config.toml
d_mlp = 768
norm_eps = 1e-05
rope_base = 10000.0
lr_mult_o = 4.0
Each number is 128 + 24 x the weight over its row's rms, rounded and kept within 0 to 255. Layers, rows and columns count from 0. Numbers have three digits each. The size before them is the row's rms in percent of the matrix's.

# down: layer 5 MLP down (transposed), 768x192, rms 0.0473, rows 651-719, columns 96-191
# up: layer 5 MLP up, 768x192, rms 0.197, rows 652-720, columns 96-191
down651 098:122152124143150094150123114144116099121109098137146105124075130138105162099146130170108139125131127167099147115125140104123112114091117136144123124126145119115131107146117101112154102124167119105130130134071109126168127128154079125105144127132187101112143096170149097113104107162114127133
up652 097:147148144145129111117118132159143120139143125120164117132096139138128151154147148149138131152136138144081120108096131125122144134131169114127127116151063125165126146103072146123131163118120088133169158123138100093148098122136154133098131158161140145095170144131124155121130069161156113130
down652 099:142157154112112104183138121155150164114173153142133128112166076139130104160128109109099154106101163128143098162105119117097153151134123112162151178104110153168121143131144103156172137133139126119125149139122173110086113118127097111158159136116171122110117080165123137103186140129138141116
up653 095:116095155115078069143120109139122140110128123113127120112091143106127107132116127120132113164123141103109145148146156151136105096141133161132110181133078108102128162088135130182114141126114163071122138081108157120119125104120125065151135155093120125095131147067159139184115141117136156122
down653 097:105133137165122121154119126125139137097146129129130127125165141139122130131129129182107046086168082125167154157139099112091158099123100116107179109123126122167115117103139160127107119115154130155078114100125110123092175109126089122094147082151094120128136155140110153122141104163166111111
up654 086:171125121124134142098167131116080096120126121087148140140127115125108152135138110150153114164156124127125075118095134118121128143177125089098171101128120135077127109136093144145131140117144105147128149182137122139116120123164116127148128161114141107158100127124141155094081124110146114143
down654 093:134101131132137126185118143121144139103101133167142119098148130154146085125129138143154126084095196134163139166148132128135117109104154131118119124107132131132114123082127143150177120127112146090119041141138160157133139125140103140133086129097091084127151162132123156143097136138131145128
up655 095:149113115130155150135064147095130136134134135119074147083116152105102115095081132112132151129145136115127182134124107122175121100114131131134129126153118145123140122108148145133143153134150135130153186152143161107117112144140138092093168120150165109081140095118137136149116165144157151152
down655 098:093129155119117096110157088133119135180127158119172137112112125193078138133130167171145109130120116136136124151161135090100150134140143126133156141112114100129114129127142064100117151107169125097117061102112093161140130168127125125141097127145126129145127130135126157140121151142132120088
up656 107:170115134150123114190090128175159115142109097111154146125161114106135115108121097106083141157144177119111120117188117145137166101131120152112177126124127120122127133118103088102122137103152094098116147121136083099177149168135161114108140102168093123114096130107133141128142128121117147074
down656 097:182135088106139146141109120116121148115110114124111124149107127129134115171154143112156127121089133168118136139138174154134136109132140155140121132149098165142147135146064122129172147108103156113127170119105093105110159144109142123172138078079139061145113119127144090107127121105166118111
up657 095:124158137118170120127122088142097130127111137117118132098108157072132074119157118141153133128094131125086127169119148111132123164126167135084140123095165087090126141156119120120099130143154117164117114126114121114132152150111147137152095095143124096092146175168128112117098128147091104135
down657 096:131121114176084145100097119129112121095173155097118145112092125097122138102158141159109129071107171139153181143134091177095142141122173115122103128128114128162108116103169118098158130114116124143087117177158152139186117119127140136109117119104115116126154128081084128140175109163136113127
up658 093:132162125142105106168120134121128125112109161176124117165141170124108128135091141098118114126125111106114144115148126166143135092183157109134154130134100150139109172109137133166106091135141106092160125165122128125162171105127128106113198120151131159122105105140147137117112133109118130114
down658 089:147144162137123132145112126075126106087118143136126121115121118129110095166108124150140146142234157153139153137133087139159153146159095108152142146139098105141116123147127095115139122115139120148122093160149134152198146148150080143101132146177174115118063163137103118132135127105109149131
up659 106:105116129149162134133113111090135158143131152151180117091126130080141111157110134148131120119085157109145140104114133143095096148158119111149113145145110149128152114118089116134106103104134126164128147121137137065113161165171102145127186093101166080111139164123147164104117133104121161116
down659 105:177123118106150104126157117128107124108152114110134131182112154169140123130188166145147117115116120097138082153067144134137132097085148098148144174153145135152113087158119144139126135168173166097109091143109081143103155117097130138173137116149154108146174127110120116113113112167119119112
up660 100:145113112119148167094184120154171186142124145190151124129153144121118107161132112123096137079126145157162088085150124095113145142146122116111076123126101147145101164140103119127151148123135129156144144140124101139154099123131133186116091079165109116071087108121119153143159142122149129084
down660 102:102146158098149109118097133125106107137142094145119157152138101084098090134115097126124096137087112134159115136130136126124146119133086191082156118155162177163083087129145089094079124150136120129134105103158091131086152127152137140125138147108135131177135123114099127169114109131114104161
up661 105:126117095091104113145131134152084127132115145114107153133129107107115104113143146135154121097166113125119132101155114113133113127103123147097162112185103143120142110174102125139107098196151104083143106136103063110122163143113128114105120115109088065158159098079144126148128088096121120115
down661 100:133080116127131100152116113170088125108141122140102146105147152136141138154183137113128137106094129148135102082106129142104153162162085131120084101093102127127116154129122154139150163110104145126118121107164160168131128140122137129146088120122148156119130163154130124132154134118140167109
up662 099:170100156105132153126154098136154147120149128144093114138156148128130129145128133127132137093108162157096135137112139084080135142156109148161148179141159165126076107074082118154122144136108131097124134079106079128130157132140180163146104142157157135139116102128125118145167133131147131131
down662 099:098148126105106136118148136177148135108161188120154152111136092131116134117130113147145123136085108099144126093147065142125122133116103113162134122170098121114149147119121137096110125147114167126138105182102120115141138090138120131096146119131140120134146143184164094110109139214120169129
up663 097:066097119112133149120143122127137170139129108182122080143084096095152115142104136133188164082128099138139119115109140110119135069100127149120123090123091100131148123152118175112119136134133154140106162132108094079141128117143131142157162099128135137138125110145159145143129114146079087099
down663 104:137109114126111144115141113136132105115157131127076105157171158128129116111115135106135190140128130149152159128109111147149163135118146183151114120155126109137123154190131136165108116119126144104144126119135148141099146132103155130142110149141123083117122147097113106153113160169093142079
up664 089:162146128140086130121107121111148107151082126135114125129141114119160135121095097067161151124132132131087108115127083141128125140127126114105119084115126119133158129129080161096136124190154156114092152117103092149067108110119130145161152105151139130162137113132121102159108116120141069146
down664 088:139133124113193158120169154155105123089141110122130170101120146145127116093148129184099123108165139144111132147153119162151159144133087143150142128164116123147080148145174101162109131107120111151134131157132133103144142141127105145130097136142080120083116148126145132129141124154160154138
up665 110:192156111123131068089136096137143180135131094186136125145082137159140123143128139118117072159139147090114119148089070138140153104158130126144159142146098125139197130154125156094143093101140115127133125172149106114127159134128110124153136127135136124098104123146094084175123119162130168155
down665 106:077141129122082173121103128096142137142125167129118166165101113134184139114115138118130125107092116159148137130164151126091135150141109086157153092105150156178120124106071117145132118185126131138099156110140111140093097123186094112103131097141123097150112113124112105173110171120120147106
up666 099:152128125130116084125112161169098122141101163159143129105064112146135116120142107083103112128130160158127083112154141131111170113133129157116157111108114142110106091138105141137133140136125123109145140189159122138107102136096123118130128121107142142101111114138167155156156113180140122154
down666 103:148100113132128141125125141157115105106192184165138138155159139152158124100135145118141105125112109139122154120116171165134159134111118153167124121141154158146116093099106155129103121078066150144114152137135140122110134162144164159135139108206130169156094128087121129105093110136127101117
up667 102:146113143114132121115102099113168124126159118129111104112138123087111124111157111132122101115096142111144130114161106106115160106127143148104146135129147123061121150136128137105110123131108171101166135111089110122098117132130095104140162152145090121127093148126096114191130140145127151129
down667 102:147121125167189126152123126173161138122147125144150107128147130133108094104162146114113153129148132156166157111141127122095179142142129125116134105124136092085164135183102120147130130115125149140146143124093131132144173111124131105158151113081143164133077127158132088170158151159121134124
up668 105:143130094163112094149104109144140123124152118141121096129116166162111106111100173125090165173123119090148161131132132126129165125147166114065123171098102149118134171124134135124161127136098130116111086141150109138149150157153136151144169120126112156085171131173091113141123136127118166106
down668 101:097181136073174146141092145153136104149153154076143187162053120111150151090127125127121123121155143117133080126154112096158107117117092144117126121121133143170107128118120148158141130111129109101125153147168096089140121181162133110098156160131128100127136115164110113119091098134141147109
up669 094:080138124125128157148174101117158137148137122150139137134081126080085171126136136184149114136120101120150142100127072135145135097137143091140126131171116115137115112155147144153191108126119120115163127148141124138144103127117148097119078112105165120136127094137102136110132130122170209120
down669 101:125123125146146113136146125164136146067114162146186150109145123116065067092134106139145174165116139137124092100136119162134164125142123125132121128146121120121157141109178133161115084136117144128156147084139160143109081142111177133119121140157159152135163099115123162129103125096123173165
up670 096:164154100178174112148105131134137118092133114143125105111111123121141122126148122117163132106130137092173133144130082151123158178140170128121154122113123121126154146070115141160090092083065121130100135082143129087157169124137116137096121056133119125127170130095114152098137140150103131144
down670 106:067184158106191142099131128133106143139124133133123154119128090165113112139129156129104105135159079134157124172076182162133148109129133181149122127120151125162149110140129125143139119103126121131149155125136105143138109144118127166148131132128122126106175136145149151093129154110118084120
up671 095:117171082122124142094126111153116128094096141155137125185126130138093143155153110120162076113119110114085157166092130149152154114115125117121166149163096118139113129115144108156156115102137124187150179118127124107137120139143147155094147142111128155153111149176121109086112122152100177133
down671 098:126127153144137162155143118129113131130145098121143107147126119121149106095155114154150159159119114161113108096084123143143163139150159134167123103120133113094117106132115139133152116161091134104115121119115090133130137125086134129146072158106100168142134099171113142122091142111099130140
up672 097:112128137143144126111138154134107163125148086079155113123100117121151147134156140108147144142144133100157151099124160110130125141123140086138127131094168144129184153093100131128124138090110136164103152088102130131151116165145125143157128126141112129151151168132131132111149132119106096140
down672 105:128133164108134086097140126148099151148131126150114118114138075127104122121100153144101171125127112106127133118110137138130139139158187184144176119103118133134103106100151129134121134150122149142097104136148108128088146073121156139108129138126105148130132093127139099113144121109104119091
up673 110:149122113117132157083142109147140088150125118100108105129127151129157135122123113095129143100097159106118133133133134123118140178175140120155100078164151156105046123075118104121114103124146131148103131125111156179122119141154167140137101115126098149113141124171144124151133135163125128107
down673 098:095145112144172138108103102122131115152115143142144099143160146153092099142070118124114149098084080117144084138126131152138119107162156141167156112118127114151108108120115104127180166089112122081080126090130088146124142149112149134144159094133141106129101125120127146152139114127092096117
up674 105:097130135121107133161126182075127117130141126098137127130121092128113137157123146129161103081112126134085123101102166134128138117105122119135135096161123113121115115117117154147141162136174113140132151109135104150140078157170140098128122139148115122134169140190144094150115109143111177160
down674 095:139081093107127133099155126114095126119094192129113150108139094171140098133143128146145080116142132123135131151089150123142130093069132169131167095143117125118110139142129151097143108166122087149135113149147106105131103142147148102150160136150140110146115132147175108162161157134103139078
up675 113:127115128072114143168147108190104135150130138155148123112150122131169108142147124093150132148095086092149093106154122130131164162154095142126149104103142127116089140115129106121132111139145169111089116138108095088108128143155130137136117145148131130159143136103112119136121156079152126163
down675 104:121122140127130165137105161100120140142079124137146119156169092141162122135137143117096179102175145148160137104124112154142121127158110166107128126119139172159094089167111092160155147127135145096125122103130120131110092139102145133149146152129154113117129107135149147099144119114117147190
up676 096:124091104136143156153141122108124153151097098135136108100110122100129116134069067071140138102144120157122156116136126130125128083120143111157137144107169120151137099119069155158127120109134109109131127087103139166137101122124138119132123123111138094085117149158131128138132155137155160088
down676 096:083116130137121106093137116094148125133166172117146133136143109127127110106142127101127117140128102153186148138133132113155120099101124146127144122128120146141112123087167091105120118140138089123118117196132099099115111138176103132124156092141100163176154097150132133105123134115123117185
up677 112:129144101153113141170109153132156123122149100140144148127135176148113099110140132130103134098138141215105127106117119131127118131105150114115148148122111139148113082202137118123135115110152092106155123161131126126170125149120148103160146140161135112105146144135176134136126113116110115119
down677 101:113139130081153105135103099101157122148088122162156131100126120130151129108142105108127127127114125099081139061146134124065115124086128181149082122116132153116105122132124167129156129130106114102149141095151119119116115131104111114180125094149159154120120125142148139109134107122161112097
up678 100:111095133159100061133167145118112149115127119092141137125143147116121135142192146162131127123156175135146102095134138143161154161170111123155110117112109132152104164139167175155132112076155113107128141129129155158128174151106136111126112119152091083123111106095106134104152134091127166102
down678 101:108164096112142151124146131127115108125129120151086109163112118083135118107139091152134116198132129103113140179143141127123104098142132114141145180130125166078121131113093116107143165157137156141127137133130158114163137081127160147134146158133079102153106119140137123158125121125098177101
up679 097:159109164125092112057123131168114145115127105115128123158126129135168135139124141136096098170131145130120119124127141123065131104126148127119105092103117164148151177154123127151103141095162140149138064125107106140160143114142117114095138128100124135105115126143150134129127142128096112117
down679 098:113180120111102122158101132173161077130121158107106110145123156118132123140142153136098132089126143145133142137166116111130178154136097131070091149145180144157119157133138085132089133079098113125129156130131153137179130121122109103131175079137128148137132103116151149184147143148128104181
up680 117:136148138073138139128151135152084134114104112142095155133127155115130146131124150118142145097093129133082174126116108124109145131154128160146158117162103115126146100143108110162139113114149143114134127120142138166126121125132129161160146140109106081171157151127115120135119163110118114158
down680 108:150138115152128162142134140204134132108132131095123097160168120146140155150131127123135131113120107102152140103105145160151120115146084171091124135100112143149148147137139075101140139081118102149191114123148127153160137095090146148085096157089108084115128161129121124118116120125103148149
up681 106:149060163108135101110156128135120152110100189122158070088130142119117127143132104159089126149127113106124115130127117125096124119117102120125118136163141075150180184138096140166101146130125136084110102115138153127076127129127105111166108138115140111169114129120138173130126130113135113109
down681 103:117151095148154126128167101132088095122119162104114138120123099158095162136124123137148152109158100108096130169042134118122183109101109110124082123169142156112147124103084140162132157091122122152128105139128156150102114112088144155098143131136127074121111113123140138121131139118126116089
up682 101:123125163107146089126109116151137145152157102109139177149098106130145124132107159073140099131107128142103130139101115108121088157143146122130235123137180127110109115085114119151109128112132094113139120108133118166103091125145137134109098142150107121115145147132108143111111154128098107167
down682 101:134126146123148142094137120134153154100108158126115091072115134153097123106161152079138162097116130160128091149140107118111117128105148172084128110182106138127125153136148153166112160132129162124104104123122101152114153162104129134130105104105132111149137159161176115124096095146106178169
up683 102:130113162133162124173132194154119082074165113126119135132099124158129178109107127084144134112129131153122080121175116174087103135102153108138135161148121134114143128164131096147110103108158123141130128150114125153132152146158128106106147141167144152139132111127102155092123133099111131109
down683 100:121117156137122086135124129127093135143116123124153153139117138153074100128163141125109155086142170136113142122135117102123122098122097134113142111105126141138120146139074169101155135154170111120085124072084163124135147121141157120141159133111094147128089136148115157111076141114146163104
up684 099:093133138149102101096135114148161093115125120105101136147136157181163116150077156112098120102117119123129154157131118131107108117148130147120088112135133106161161149131116125117111121105107154114142125179117128083160139135128111140088106098128086128139128145152169119126107131161098088114
down684 100:097162162147172094095141100179110079074100094120150128137157116120140132110114103115125142098109114176130128162148139139095154131117082161070086127107121109126135127095137106192164119120131082142109134140115102120152177102165134125115126128129108121165176134140120119149114113158125170108
up685 105:107138131119149129148106189137131131124117113159141110146127132122127156136121109085130114089136124154107152135151151086156082147103113154095146122125112113133146131155144131157142121136124135072122116162123122123098133086187118127164077151117127148150151147132104145085112126103099091120
down685 098:129122130160135149131164135109155166132113153101103103107118107115126099142134139097147135143123101142087108122132101157108167107148154175090097124124115127150094163158103096126112123165147117128155135134093144151124145124147120121141134131104123106113169140112132139161107110179106144152
up686 097:140133156128136135171107142153122138151156168152097081124151130140168119134125171126123153117164140113129119172147084128146139113104083126105126125151149116096179103136085113182112106127120104074077128124118133130162157139116107116146131124161135133147141123122114137169112139092097153098
down686 098:137159172121144118102115172111125142133184063108181133155113122148143169144159122112122122146102137176143081104141128155135124141082140142121159125169149135135131120133152132147139148121100070182158143158082113162130137069114130111099149115106138134113147126109131116107138096145150130171
up687 093:145154122099119105112123087093110147163150137111145186150108144126160106150092116127122138194082131120150116160142121132113124156099145119149159153114084110122104171104160138161107151139078127111134115135111142077118152124130097111105129089151144116094149147140190142160118117171147177096
down687 094:178129115105120153100121146085118165114110088113149121112127138099134074152087145131170142152140158103178139194125132140126138156127145169111146173148081134136126118097167157134117106140108128113118145150151131137112136094114135109113120114096139081115155146150160133134127133171123127136
up688 094:127110079140144131142141168135126135136153143157087131119163149134145133134087135108118107118154130135129139112108097129115134132106169127159126108151122125113124119160151176145109170108132117154116088141144097104130137120165133142214127129132141096135120070097149136120084148176138155123
down688 096:111166148094113146138151129116132138096092085149153112147119126102106090103161100108112144119115165145115084123097144145101124127136149139119126157105098116113115154140121087131134089138102105110128167098120176130086117127157108133128130155119132140089109138107127114127158146125123144108
up689 108:157111133157127136113119111157132123124124118141121144118152103112113141095118118142129125101173111186143123122093099076142152139146147130071173098178137118113134135169092177174113085133116110128098105108102154101131105140104119095130096132089127181111141155165128126095070131122131101150
down689 104:119149153110117087166113112132139122151125157134120157118137154146142129131145108115123096126113114109111147167136154173164138096104115100149131152097094161182115091109143144114107116126139131099163142174153141102167125103149168178140158081151171109138127154099091106175088116115137156089
up690 102:133114104131153125153167119159124134164119113150117125141154131121127114129111131105123147100137105121115116120103084142124183079101140116155126155157113137127181116102155110127107138124182162143108142164140156131093116141128146088143117147158171137095077138109113101129093161104153172123
down690 098:145138126106131116131169075109062126132148132170119116122131129119115164166145096142184135137114113139115202128103139136142156158153151127150081136095131148111158130113127143116123103076171153156121158120147127155109133114111137142077148130135150147153172129127114135137136118155119110106
up691 101:082119162105149172149143119128134140128132124097104153145126125127147108117186149136111176123104115145136110118117101108149141121085100134109183161129141098145099112136111138172117154119141137126125123173127122093123102103120166149118156070141068088142089077130087177145119090151108138137
down691 099:161174098130121118114111158113111102133126111162156144110138145129119144096108151143106137177124122098082157093150089108124143154141153186163138083175148166099122163166162087105111128102125139105107088132134131162134141123124145121112111114183148128117127128179126105097134156103122137146
up692 099:169062113145136159143177112143127152127153084111135127120198103102126090092131111175158147127131104149110107162099103118110134158113155174152121108097159120141155120137136078146121069113090110133114162141139113150110114146155167112125168130152125109132163095153110070153101114138113112127
down692 099:097168124139106146157099129157142096135138126152142098108115136120161128172084164104090123138146123121104161152133111121108152106140115157100107135152106126097123149109076151134111102115111098133115116139141125140175113107063117133117123165137081123140082178103133105138120114121137188141
up693 100:134121122133166092152108104149130135119108155142178103060111120126133161174114105114111105089108147072183091167154107125099106133151155131149113104162102125110139119170084134142141153163128139116128138172102126111125148103102131116110141108093130120122103141147135133093182147138106129119
down693 102:112115104132118161125109138135145123135168099146143125173136118146141122127120118117163136124133158147081150142149131138116115136086133108114131140122132167151094107116112105112132155113103090159133103121141104140161068147115154174119155097100093105125164125092156124095110084131159098122
up694 108:091110108104123046118105139123102148115084137132085136134130142121154135099121152142109083094134111140167123139103111179140094123116097130118135131149101108136114112110148112101111122177116118165119130075131111134148125120113134174148097166138132121135140128110139143092128131117095171138
down694 105:146149107155116126172128117126121134149133143134151142107116175067120137110174130134158157125144112151116137114113140159137168149139104152119105115125131124131136199165128102137132136129083106123127157132092155165080125145142111157169184167143135138148149142112150077134156130163104096100
up695 106:151154084124121139156102105106108172097127109203148103115107105162149173135141130117112143099156120098103137093147157086113102129116151148092116116109156140108150128104109123144135114111111156165136105088125137124139126153162144123115093180167131107140151161114123141126152138135121144167
down695 099:118174147118120143128133137130120168161139153155130140117174069063138112114140098148099111155116138161131114095116150134082128089128152163141128131129117150149131139126116183115116161136121124123144105116136164129138168117124133112103136079158164125100163121076141110094128113110163110127
up696 107:160119125145132136136100137123112109105146136113092168145124148120116120133173173149141116114141091162123098125121103134117122086146137136137088086159109098121137154123105139129115115135162125115153174129130139115108132094100106101128133103122161119149122149125105092150119086168107154143
down696 104:093140123137128169102123097137117100170123104157149117138121071117126105128148115128116149170131149141108133103117144140167159129109136099082128109088147149134144114143124140135147159099142094135104125109102141094161129138136112109134142120127112102108173146107146114091149093161145110136
up697 101:148102116147104133177168128097099124135103106140114116132103130139117178142176142146124100112141140159107138133137101106093144128165152110132101103108076112122137101144125158117146154145154128122113131139112104131145136132174116143070141092138097118070126148140097149137127147144121145120
down697 104:128131148150154176147130120117100100152133117120186108141144145149142151093119094127153151181143125118110113123101126146133123105141139128179142149091125129163151165119130115110150156166140133156105129095134131100128148162109094138114113125181152110161153143099081135121116130153084116105
up698 100:144112133174114137163118127156097150159140105136088119102134118117164134152128175080138121115143112165157162138105093148112114169114162124089184141091157095130129158124158109112150106138093147115134116132142132122124110136176102135097093092127124139101128114139120176114129116154113128103
down698 101:154125119136082131100115134134151142151130099109164152091085166113175106152104101154094123176124142119138046166125136114149127128122098164160111105124121138097133117171102142124122135146127115090082102154105118137131129164140156149117139149121157105122150120149100090142131119130125150110
up699 101:168108154069144161163141137119112145136127172141133076114161148118141137116171099111113118122108145100136106135126143123121102108145154107159141135108117136115088090109170144112141149181119159170137125102174120147064131147117125112111110122123151104138138151176152100134161116142127140142
down699 099:100107118101159102159143108120129124168101108111121137154131126162136123140151147093150152138156107171083130112129141131118123120110118126090109160131142125144112123144160121157115134129138141131145168150149163148130111089135126132094153112115138142132158138113124180123116105154170079144
up700 099:125098151126118101163110170123178106120162109122130167143158083128147147157171118155108117141133150141140125201122126118105135132086124138077118152120111113127137113116158097103137150114150166135039088115088121108120135166118118124142136140169125148158103131136129110154065099105106109095
down700 097:092123122105104168140123135144100130118105139116155125134090150137122107101106106147122073139140115119104157095124093109103137104113152109158110128113123131119117175083110160158162115138160084154114170111110131152169132127114119123100110121133142116119121136122177161110143104144100197134
up701 100:151106146123143122154164132157140124134116178143140178124133146138087129172143121093154162141132157112109137147112136177141093191124142129128092101159124142141137142141086096144129137145102138166136133138137134092105146154114128125104120112151146155177114158088160144104090097118143116126
down701 097:090122159108199161131110103144108136117102129084138155118112128111139155108112155123137094128123165100140109090136098097094102104108120128130143158097127111118112111149139129147093113130146133111107126148130145130145147102113130154102114122150063129119163124164082160135142117082089141107
up702 095:134130131133152161137173140136155128107137118137141122075099140132137132141101118134166153168118123152129134101122107088144163105149176119108124110088170085147112100161114149132135154107117113139159162141098108144078162132163146111104139137132114110114134090150136136097094138136118106140
down702 093:096093118077136161126124119154137122114094139136116131138151099164103122104074118165118118112157101109149142176145120136103149149126155080124107128168130136114154154138079069128125106112128122129167110136142121156117130140088121143115143140101130142137151122122127124093117097146172147101
up703 112:168117168134145118152180134099137111177144087124145165162149120135106087130180148150132132123138102154112111130099116085118117097118078156133179125178092138094124118163102159135104130119159128145110120125120131064103159090119121118118162091160090143142104130133203118155128145105151112134
down703 105:118124144080194067097121082109117132106159134150127148150145162109099177133154125132166156147129119148166101139142092116150121097149140151124089130088139119127090138152092105119104123100161114127104091114133085138134105130133132127170148112150137129151107079119110124167158119115122132171
up704 093:150149150146143160120089115149137122097129135132124118120160141112107115149115153097182153160138143090146145157119100144129125114162093101117123104130110176124148106130209090167069125120145135157122115121078145153125103146109138169134091095152084131125146125170090132159153140155108116128
down704 094:153135121123104129152174149088113120138140148143074129153084112121138162117134107121092095118136123129148133066110150097140088143131108124138090140124104122140121135097063134134145152138130129114154117100155118074162147156149100107127165130149143093128112169130145109109073113107124134106
up705 104:112105110169151082156118128149096135172139107156106151145098096114127081141168130137116135166098144126120120149135127116135099170134115138135169071128114115114145152137122128172129149171091113116100132125118153094149170150136088125106153103154129140140157115135137146095133168114161152130
down705 103:144103137174140172106113128122101129106123145127150100132117151120141147124128095140085144106140119136138083085153104117124160129118126115120124137150133096097188143101167137131139131141155127141116136134178102159124150149125133139190101119135134104125121101115125149109133098111152145132
up706 102:108104124102114131083082121113146115114109114130143183083094159162118105147148149106083130129110102126132164146169144151106082128126157094123162135114083146107142116123097097112132104122149129101097131153147116102090108076108172146104104147109092108142129160140121159126078116132111116131
down706 100:136089138160126129089156125112131117141136112115124086095134126133152135128094093125103132131161125135143116144115106065106138097175103171129109151105144146078085137140124096150134130128098089090122152138150146137105123159148139093157160129125157140149174101133083111115161165164126090122
up707 104:126088102129124136133127124125169145100121157133136127138135136144079132145126121146116113159126121141153140137155087129171115100180138110070154181174082124147138106109140122091161077145135150146123131127122165178116132106147130152126096116106122170121126134152117105130105091090159152113
down707 108:160169113158172134080122134141145119135188142104135165129131100120158161086081162133139134130127151146124108131126096131125111107145105172186081150141117141149111157112201114127122110128085100143108118154167076120115115110132157146131142136166097112104188121160155150077095129133107159169
up708 107:171119125130107137118149114157116162131149145144128121111117139066118128121109156112134121101115165099127139098125159126148105081173158088114155139134154143111140156126122083155136121134185154104171122125114091087146113109136121114171147122147160115107118120136107159151094096107121102105
down708 107:120125133146125114169141083133138132147130089134109150105115105097096133127105131081147121144148122132118142148087124140143131101110156108115115119113142085117104138133104103123108127118094134116129111090082163132150150162119132136180110153172107121097108127140169180078103147139097101120
up709 100:133107110131134071149152107195122152141126147103119117115116131138116126161110113173105111125106149173112137140165082163113141131129124139099138157137149118107115107138128147098164169150115114107162149128138121115115077076118116098158127139141102100134150160127099133123146099129108165118
down709 102:157162117117100120160097114134129115130156113149098111111179147170128097108142104164192125148080124125097141177167176122133113115161150108126141158128172114175103104148112134136104160142125105087093134109087131115149120122119155145150097140148151147090138137170141117125148112128103120154
up710 105:132126114152137130118143146128125153111156135134125134118103136112155147131101142096091162108097122091170166165147133158117121114152131082119148092114124116115184151118175079117107158156122120128128148141116175139133117134177157129187143121155089095137086106102122134137111121091155128092
down710 102:131129151109136116104124143109139160111130152085124095124094091120102129141112159111144139126135148155112141149127141067128143141093111189182125133098098116125103120166142170157097143099153141122142087120178136135095078102117126127130103104138094107113130118126145171141150156131125139098
up711 101:100118115061168124181145122156124166102112178102124134133133123112116109088139126130139142118085155130091118144113116129128148132122124143115089128118110132204144147097127128109133179184155120153118119142109141122088127083183111124150117111116116125150126143148138115137063101087120147153
down711 098:124157121119139131113116117112081137165165139100057117087139130094104175160168115135151083109144142148144114100118126118111098116120145123140100146181124085170138127125082088112131122101122106155142132117117128137174187130137161133160114154176162103131172165107134154130129173144142141107
up712 105:075120137121108109142147119198103154152148112159127139102136133149102127116146110111110134115127135152103083123125126120105145142123117090077129124160118129101137151156122147123166141155143105106147121111116117108112158132134110079155131120176161093135134122124138085151132131125133161095
down712 100:132118090164131143130183169099148157056156111109091144092105184156167127146140142124144131118114075101152110156116127153104102139124123117135102099129145117119123132111172153117141104172168116159157122123089120125113110133166123120139119172133153126108128116097135181154148124123099162138
up713 100:157108107133079147132142098120126125108141177087120154147104140116111150117100118098099112090093165141105099098137138137128126146097165134153117151152109159106160117106137110086146104129132125129170079175113099107106126097088105146075145132141118095135120131129107151128151127172123124125
down713 096:103096170120146147133102101145152152133135141157127117127141144163153132120143148136144152173137165140133077137159129091086121114096119127168108113110169129134104094128169090174124139076150118128126168115088092133147087163151115161173079114138135130151117115089108113088111163092099127109
up714 094:153066124137130105141152173184107157112105124097121090135141147110116159137177081100142135128125159106127139134088144123124141153137071109141126107108105124091157121109162104114176145168082126135107134139120125112172107153158138136136115150128137152145120123142106106180114162123174118136
down714 094:121148130126192125110117119109139140112069114162126170112128121148092164132126127127156145118179101158091157120186158136107111115106128127108142141107134151151118147123149150121114101095125108102148129091148135133166080128166131166146118097180093095117111107134084146161138138113103122171
up715 100:096078092107151114152101150065130119125107117130152105122138133069142091122145059100155127136094076161148104126144104169136132110126125114120160133183145124154105095131116133110139160106144111084137131094124162135104141158106129144142085119150097143114142150151141141109128116089138126131
down715 097:119134146152152099142141147166114188139105149124174130148144144124150141114129099108107124119152133092135155094106136086107101176157125120085132135088116175126101161135098125152130164106103138169106117140149116126145175159138098122115098110135157183123122151089108172175116156095113119150
up716 091:117162134093126161136112152108130133125174104136155106123105120128127197089163085125154145098135112141124151166107157084145168110162167163124133112112130143115133101165108155123115139115110109115156122125106137100149081139116146158115179118123115136123160099154107137122092121132173125098
down716 097:140096171188118088122140125122129137107121145097139126125121171125159078099103157130130124139138111153147151105134111145143134107149077058110122086148120118111146145110082113134147121163141163144076144125137132127119123095108107163129124133158154125166115137136127135138125128139114161129
up717 103:099162138123104084160121145142109119170126075129176174111134137110130126129124115134091121077076122121154150138116092099068169143137083102130162065121132126140167155137105148128125143085098117145124117141180140145121106088151150116146159139120150115076133150110109100172119185120167114179
down717 107:098133099131151137127140103103129091145121129131130108128064128115160140133143162156153149140149127156115060086149104127136127138099131166120087151120110077102134090098132114150139109118147128132103116128138101146104132112141147125133126114147157130130128165118137138103099104100072149126
up718 099:150102050084139098150110131115146108106157115064126115100135129104128083140104139102126118102104143091081145107136145135151134068138124104142108167142134116160175163066114107149107151127149147106120153155140119156149137135111150114138103122158136124113094095098127140122125128133165109163
down718 103:124143113137117092147103125096133152136083102122190144095102144095057148163147115154119115125125110143140156129167137117124116179125130152110113131161138150117125093139135101153148075131115147142127125129137137109139111086131116088118104100116155124097145168117139123130084147114121098110
up719 103:110117134104088120120154110171167112153141123170098103125169187124137040087089138134104129097113143137106136113143149155152144099152108162126163164111097158094115128125078150096107108118126118131106115165131129140132089127093123107111075154094122159145140153169132106127136121131110155144
down719 101:108147177165150132128152133116138106144120119116079112131117133163106117162171152141150146158156121143131151130121090131101120108113096162155121116111133114109105124150148113152138127099154092132135128142152148104168095133106123162154147137092154122135113144131106153145175172142136156111
up720 100:085159117140148095062131175123117120117143127106127136122131146138126109125128150133083149110091125110120110153155105186143107101138102107060137162105139151146134117112121162146133153134161150126130112114094111141113127104113111150099060108156169124116152170117137121121140106170105092111